{
  "n_layer": 14,
  "d_model": 64,
  "n_head": 3,
  "n_kv_head": 3,
  "head_dim": 32,
  "d_mlp": 256,
  "vocab_size": 8192,
  "activation": "squared_relu",
  "norm": "rmsnorm",
  "norm_place": "pre",
  "norm_eps": 1e-06,
  "positions": "rope",
  "rope_base": 1020.0,
  "rope_fraction": 0.5,
  "qk_norm": true,
  "attn_scale": 0.305,
  "bias": "none",
  "tie_embeddings": "early",
  "parallel_block": true,
  "extras": ["some layers without attention", "local attention windows", "capped logits"],
  "init": "normal",
  "init_std_qkv": 0.0861,
  "init_std_o": 0.0163,
  "init_std_up": 0.0861,
  "init_std_down": 0.0163,
  "optimizer": "muon_variant",
  "lr": 0.00806,
  "lr_mult_o": 1.03,
  "lr_head": 0.0103,
  "warmup_steps": 0,
  "schedule": "wsd",
  "decay_fraction": 0.866,
  "decay_shape": "linear",
  "final_lr_fraction": 0.05,
  "batch_tokens": [8192, 16384, 24576],
  "seq_len": 2048,
  "doc_mask": true,
  "train_tokens": 99580000,
  "steps": 6237,
  "dataset": "wikipedia_en"
}
Each number is 500 + 50 x the weight over the matrix's rms, rounded and kept within 0 to 999. Layers, rows and columns count from 0. Numbers have three digits each.

# layer 4 MLP up, 256x64, rms 0.29, rows 192-241, columns 0-63
521492442438518472481473466464339479594453513475592516526520555468492540427426521521481433538541472393493632421472421584464523456546466479490498495550491517518387452561527564458528463462515502
488517420536546523449452555586494403493501555546498562552529500498474533481598506557464456552468481476513563499499489482604548482495461553572452445511436411489560513515541478515504470536499519
524520484451556485517526419667450478529410493488511463452533562470497499469412564487455430487502541357517523573460473436563541566539540474546532555477565369602457498537530443499580505462493517
486469486482499487472359536363537516440452593527522481470516473522537539454546468613485549524612475553473533418546489490483509497449574472516503500430476518399488492435489436534479514590525514
485578421431425548490494416447481609489460452483541540523469498458465426435484541524451410571529497482527463521529353510476521553561513570530453483511503598461502495444469451419471553573502506
506447485526492532520455545417395555452481466429452485444530497439493530478543522517476495474536485429492542461471465522537484491505562499492533540552457436507446539500502497520552489530483523
496466439463506530494507488507525517438627547519542538570454427526573444468457513456559491468478461423456593467459538534471575480514509469493506531553570582509491465473471509473444470566566475
558471524453544541566481563485446482429519460508419493489510550551515471537507429498527488586552577434460465353557521510551451421573540577549510462453494552458537511457499482505555543459485462
556527494654422546463510482514590520514546560546408499556543481508441517570507578598441446406596506533495445514535502470432619486548541419539499541519439596409481505516575478534557492527533376
390432579487448404533615540525635505410602502471519566513400402500644437548585468530495449422434533513522538496532537551429562434538498426403456463479523587567521524492492542498400542462440514
559477511553416487469571414388568586512486485482473498463473499504423465481576547560458580552533443545533494499538488640406461536434542450463599498587475525405515504468561572495572445507495449
492460444414547494524556520533411498404556462460514546499408507457565470512549458476544532489415484534466508508509499467522406494389503536436455476435535412480547477482505494469448543520515512
531587543589556483528504482451465566532542474514471568572545429506555481431621453453535488477493569436500538408398548407614516512473466489576459535525478461471405533520438531492482515515515492
448472519459515458600433450552525525480454480625476522479571423561455508538451473453452481525536495487438499347528421483503519396531559502592504484478467556480527546564552422589538465454463472
416462526534525504535520456522468512436486516386520452512566374556539515428425528582497514509542485568589397584596504400503439430480402506498472434432356446599429478598476519544611505435405534
572472446339434386547520413460546486445539476564484525531454528498560440530462519522460532434559541543478465490603490535478581462498468473470455517514495626522548517475616409554405515465527483
394529523511562552510493603503563472486530516450524459469568425469521609472502507480499432569372543520522499521534550479488532480525546492478472387555470437592507546545493395547495530465479552
631460418476510510484463405512487491548462510481452516512567546517499464529436515509519538547522473487511393462480497494577459493495459499557532668541463481441519496542516484457468502523561514
526469477427551637479513491538369563562507485456435488492494604545438473492457537382426437527439482439489448486461557485454563411507554506476515438481510423499499515536504526543618423537507584
516485546522507609518387555501443514515454487545503587517418536446489581458526631478474425475408512483578546518487460569618510489553447503545407590468431446508405548549499552489530504431528468
519539567497539504598535552526536516533456505550559461450583460532511543514421484447440468536489506474516457466494485495516468533412448380488494484457531491604464517617515490524579409525470472
507545513533523514451369496530391476487437547474486474541473455534501577500488464511460429455489510454547521526503528566520504464597467448514442550564422450491471497538575463509504481433530531
501503531527559564520480584480532525478477579448543480536486478462506588514506573483496419465459513481506529491559509522473509436521421520417552487485511509442504567535475551540595514468521430
526529485342435480482514505370420575493458435460488478501514556528612431405440493456507481485470514514531474605528511538516490419435425523408466424453488428592385537510471494504489435532530529
471530453487448454476520511473494518563400566480485486404482544441476555529501529523564541549492472445546537577531475495518478539594551484553495535560450483508400535450477471467465468448546571
495519402507450533591488577525446525474610530449477538489508548554470466487511401454415481530535491656417408420479446506515496588429522559614538460572486593510624476565567438481427486487484491
517596483419475507464455526464498464415411468477555483491535463520555587425498513505458583527445481456502588497532453580501507452614502478578450466592493459580437566531512450493480484429479488
575511421494508477379410529456389429506602485561473585605431427530591423507534465419555532480508511556378617461485563513459558492422462450443439472393585517488460484448502505447428483566533522
494512446328500520533556453537463512543505426510491483467472521506450458488457496371450532524389513517410494439427511523551469499453439455457497473607493602579495471475593389501510531485520534
487483503393446524553481448627610501470489476532508459497522519513484487533469477477491412488511543560488469452594565463472664546588500515539504539528486553489563442521518478554538474565479513
500479585610522577518449466557467486497479460490487580548524583501478466492479450474500488468524524456478444552534505488459546333522493444543525450474520542458406497559497501491508466447480510
549506476456567559465522496452348557407541518513527478559482547466526484503442483421519441576548470360378500498479478466456427472464487473390549486442398381479356461475534383521558438557580547
492462468582448478563521497519520467495512497566592497614487572475474511486515565514463478495556527504541536557458471408410487494525483476435566485483469503570377471521479540600576499545503448
465540498494492526487422515516496414380463501498506455531506460393605508499482561530464431546532590526474502520524512445499527472522600423570488461465506472477492478492497502556440459535524464
515522508491568482520468465599555459526452461595522513532499477610530503477554503571594605564580558542498506453490497480488465473414477530492549476461539500418535552530473464408527520601528472
466425594494479500540468538501600530568582483580478492534580434577501497527448487446522496465494552536448463446466588477455508493463524354473557455536497649511486539553485430542481440541490531
531582434433548497488454568566428475501540499504576552609424454486521575463513506533499488479517608501450524464549440510494490528549431483454419426462493429486551472469521394461574537469532537
393518569674681534553514552497550525545477542579470594603571406530446476547482457472554544560514641477563460488497499414543446530519456408441489493508528467580438551580439478473424545558470474
472480542640569472543539444555561484533486488462415499447568329618429542526475487557486558570466540537537507471492537528440513463494562409575554538509516540477557493580515603480512485516481497
566510530506463461475496483596517463536527500526474566518497433494467496493476576483455551509482560410516594512555479502416537469599438411458509517588526573489471446498589550500585509445481438
504513577460481493504459358447577507501523517489559524525484517557551481409507473470582546573539549540570409463564494485445482422486461505441518510536531446471492517472530539484567484476485526
551407520532523557499543533555439528557423535592486382465489508547500531515476579485534570488544378427574462503509511517574432516550547463525572457531481446536455399487390562483563548420593548
485555503551432589456494514500519494534474499492532494492483457615470517413490532465468435492480459440481556517462539541488575476382477482460504502539521462465498490524523546481747404506467467
500502581529558504536487606583415424485528512493479480496571451506523543532479487486481561565456560506549479478529533459489451502529514399476488491472517452536501485528521478544527552485482537
533458526525519435460569440466452509544547458459509509518461571415542396586510464483503556518552463473572382548469448495460503457520502481391462539466521448561508449466468602423414501559524490
471480453360450493557643473493451625484466443485534506380470539488467451512482547433486498504406441489500477473450534592518410537386521532490523509514506480504557518556483461549468524424561556
536495539522488552551455437504511488557504448490550542373480569449558593477486552474435496447579518414430416526488477457518543520428512533496531540470465481587491456546568502490481372575527505
482582502438488503531475469643432521481446539435518540562404553444521466513514483488503511355518405453492380592507488528569512530512499512517452611443528534519466496501411536470487549528495546
509475495578550554446532474565636565431495553512496479527508524413532569502521485560588558490554477437528623515484505451510461599478443637486503510515465394397521462477487598554506429482479412
401490516615584506480526468437561541437500493530509518566474359475580518455637443523538536618455496529498545499491512521436444565445539441455534491457517501457489508418432508447496501621526485
# layer 4 MLP down (transposed), 256x64, rms 0.125, rows 192-241, columns 0-63
454451540443493496491522497461553454442481431495509460520534437464516448564530418506459463546555554458458547625555536454532496523462536543483472454452607522415559434603516536544518424426512522
501530492485498549457540549454435442520536596582483485550546514485519385532574492556521521540396437456608459525605523507590515498447516516467517511588451447564521511546502430499493464477535557
560463493570478446549612588480483429607519459486506436517503591566487485558467473441430465508455522541480487583470490548528554511577517484460505371510576503462560491497496527534567552500440527
557628446505546480510617494563473435502488330469459580449525480490446446571441564444512422428428479446465499643504549501496487547475456408450486497527544522581480485571533521445470419439514509
578383550508557454477465565549494449567508481502531488499515532510584523639491427493544618446541541561489520539498672502555475439469466510504508482524529498477460444519470567549592517488464499
556502490520514510498455511508504480462529424443448535528582475451511484511496500478466496453520667493448584466525476508538505530503468532513550505500472483523468596525543459469438553528424523
488533560536491535521518451515482472550398453500493459395522612478416562469541482477470549537474506584501458468539402429529503506495509484521462471451420445533507491492460499516523521415484508
557571468547450485487502516492628566557532537532521532506459495406563467568429483479431458520495430475537557546542499414515471517465522345473402495505573590542616495508486465537495451529477501
402480496367544516503473500452421491543511463450578499440484544478527491435490411444534549574416464456543523415526473547559387476483463525495498447477591393568495527460409433503424536460493664
544621417476532575495346460424410479588414464545450501527580552541414572508445560446458522574537462515503438513475472465574478540420562516527528537484494496430484419571497453469541441547558499
457492510462646495540449583553399484504502493536483507514558550457621557492473427510567414495475550447485517481450509412605555426536442554551401489421495462589494533539487425539463514446501559
473489569487411496478456449507568435565531589495439504524561484557493530563480633531400543509483485544481509532558535465459492517578580475477481558534425526428458505504505547535560447556538425
467533402469484537602484480510502429447408563498586445431541503574436558485467413511515358564525478570472479507516458505506466526398442517552525530456471534513476499540514498480474479491484474
514468471508471533472583537480499569506532461456520498492467480493565475568510526462470492479485501464521526712575558521496469566471432463474557513459554498376525469462391590559526533500438450
573484483543436496441425435441498528482513448520454602511454540406500546515414396479382510512551561469513576469545504456521460558566510528324492414497541477405556465485521516543429497555533533
481533545688564616502463548543430548493456569419511476473533478538415553447537540462537456542443473454547521487341518478530449481472572493500530530452440374523468535522446570439600458538463506
519558436506580555496444443500433490461528541426448442412537460424462499544510515479491515487445412477527488494569539503490492455481570523473481403534429471579555545471485412611512493507500415
380507579490538413477519557520517542540551473515463444486410509530490507479477533462450457414481488522470574544484489524466471461507509461384502363491545486513454466433462479542558552482464511
471535525486484435514452506451587360409550478474599531520469384420489524474447469595557416499492445500545476518461434526528479522438485538523437493521484529431483455551528435489443470457494409
548487434585503515516461491445430486593489574539503496537544520501562464593586492547397481592500594471529516512537485541553423490507400521524483516558439476580600508603519517571404493486499583
531581440457503425488555594451457528482514661448467494567436449473482445515475471589478505501458525502445553478521502481494565539509555532475392519545464483429456470533553523524441561447508434
409589492507526422569456416497552469501444474437475456515441434518441548564623415522472527480497515456519497556503498529488424554517463482424502552570437538451441512434505482526418526539568512
459551496515429531401514469536502491573489459567437496473489520522577445520421454381480492555520512452500440482458496423521452497493498482575433555536494446531455477526511424472435547477474521
534443489572509536490545447613468401446509550477503435559442455537431577560553511520467502523527517497457475462481450450468509512519529494571571535566467516438533526447458546482438560489509519
511575479507504470523428598548558500549484548509377481430402483496499588452500477478601483478512462495505504511563530491445509537598574420481455424497505440485519567549550482451438498436516638
496416545419561470434448539497417552557434536599538492493501470445497577587560557473555575511518546404553539521518549571481453493547494518502459497433547448510422553540454465466540502458551525
555580526539511485579473570456555519410525519477497462520534503578541452552537405542465589449541400515556584479491570555493478427492447499519446514442471586515509589560568509513477545527639511
403474580494514472569580485490531511484374498456485437436540486492451553544541559544447451504495477455538373547542506546567444486560586563550476439570378455479518511585508486526609438444460479
517420595640472505460484536549490486456479568461455477521478431451518536544540496481507533475621570541503530483510523520503451475482470525535502556419430418438486454434440510544511495485504468
478560476591525505512557526430507515511432533480445624534514462528530479526612515566488579451529463486467552566385483507527435487501470553489511416487494447480579557584556472495462534401492366
502478499405441397533436540497466591547487536473516466539583442516500492515457582546602434521487508487493563453508517504517451675494378511501492565386558444569479399481528494508527507523450551
493467469557494406468531490499470534465592446531549571441546478456549492650474510463448463482545569540512545537591524536520529584562463497539514466470433453436535478567492553547455475474483478
519526540499518464511486498467517555561532438495450531454527511436545518524445493439386480539434544534498459491532501584511467433478499536584446438375576453506557467429465458490393565510345475
494535581521409449509559512518500494488461514423447511520482547494486411538456536500470496521571475589486474448490526666543517511441534431441480421469616470462510516489573517575502524545580520
471521473505510517451568511459474560534673526432452529481531467438528517495432448460404456571467506415506527530534463472574588540506500493469483507518477455497474422440593529577531444434508559
501508438488453416415529521512413494477430487413579589460497513435504491562568527569431514489516495442586590530556446486541528479546471588532427533405460396441492400513525550528517552533545511
515446509497460495580510460470542496471459644532525579498393384501534465506530555588555449482473515467486439484513561507454469596505513503484591580480393485536520517484459487485549495478575578
611471472535458501548543405459496483529557509420608441459468477451618578451466549558510412521593423487478462546488508550430454514461463540548500508518451505406531523566528524465454494516509519
576456471452446515488446530455410593532544459501512462515458607407571481478511558460432481457594450488500558538517502514511468494494434570486457481429515471493446461412517400549446531474479496
403521429454515545540527520430462549485476468471515427478553531514461460511519440478529442494507453553499426454495492455559439461397560546475542501417443403570524509461427465547368508510481502
582532418536497547433513539465462444503350483501491474529499466426422496580475478528460429460491491427475514556486490522518501540554543526496506418478406485597459472466459483547404465486480517
397601540424528477471503556552522535539586425550525509512458429428441534517539431525478489540489461536536451471494545514515478439435375583485501569554568512463518579511476592611548408406464398
582497549464609482546489517410463529522495448491514510525583556427478553570540566503472546477531554536482472485569459511503429509646510574561470465511479567478420481454470476540320556517495571
590544529413500507538529492477525557489562499552407511491414550406520475503512567542461550481573436501498582427522477606460539503485528502475500537510520527475538490362494550536505489512467455
480571414423486582510439573505509554453540478441476534509504469578462554457503523550402454492452479500433636423507501510536485456465476486544540448533504553502455525465542460495543507390515487
529518514600510496452342532500567378479553543575459537598489425512528539505534448583555543499574535514480534521572493388439575492581501482518496509501510496498464531467536528454558425573447461
468499458509533463381549562473501557489483463543517487593540453503483387554448558464423513545452513491509502547520608595488586517555515441554474457411550560441521649529477542493481513496446526
533478552626540486595511514395562518557518475593427520441530403489564590537497549383483437586545521442516509489465520532537572496446446567522518391471552464421536475472544484547507491467537430
532518485483528445510441412481498512531503514496548538548525533462436435559430521455392554469493552627520482462474434529468568460555415608543511571499444500554513470557527459516451468456560559
499444476432413447493418493593381458515429538541525510475556509490543485509420521464452516439458528519422479516451539488544539584511480521598499575493400499454466416575540509520456454478538500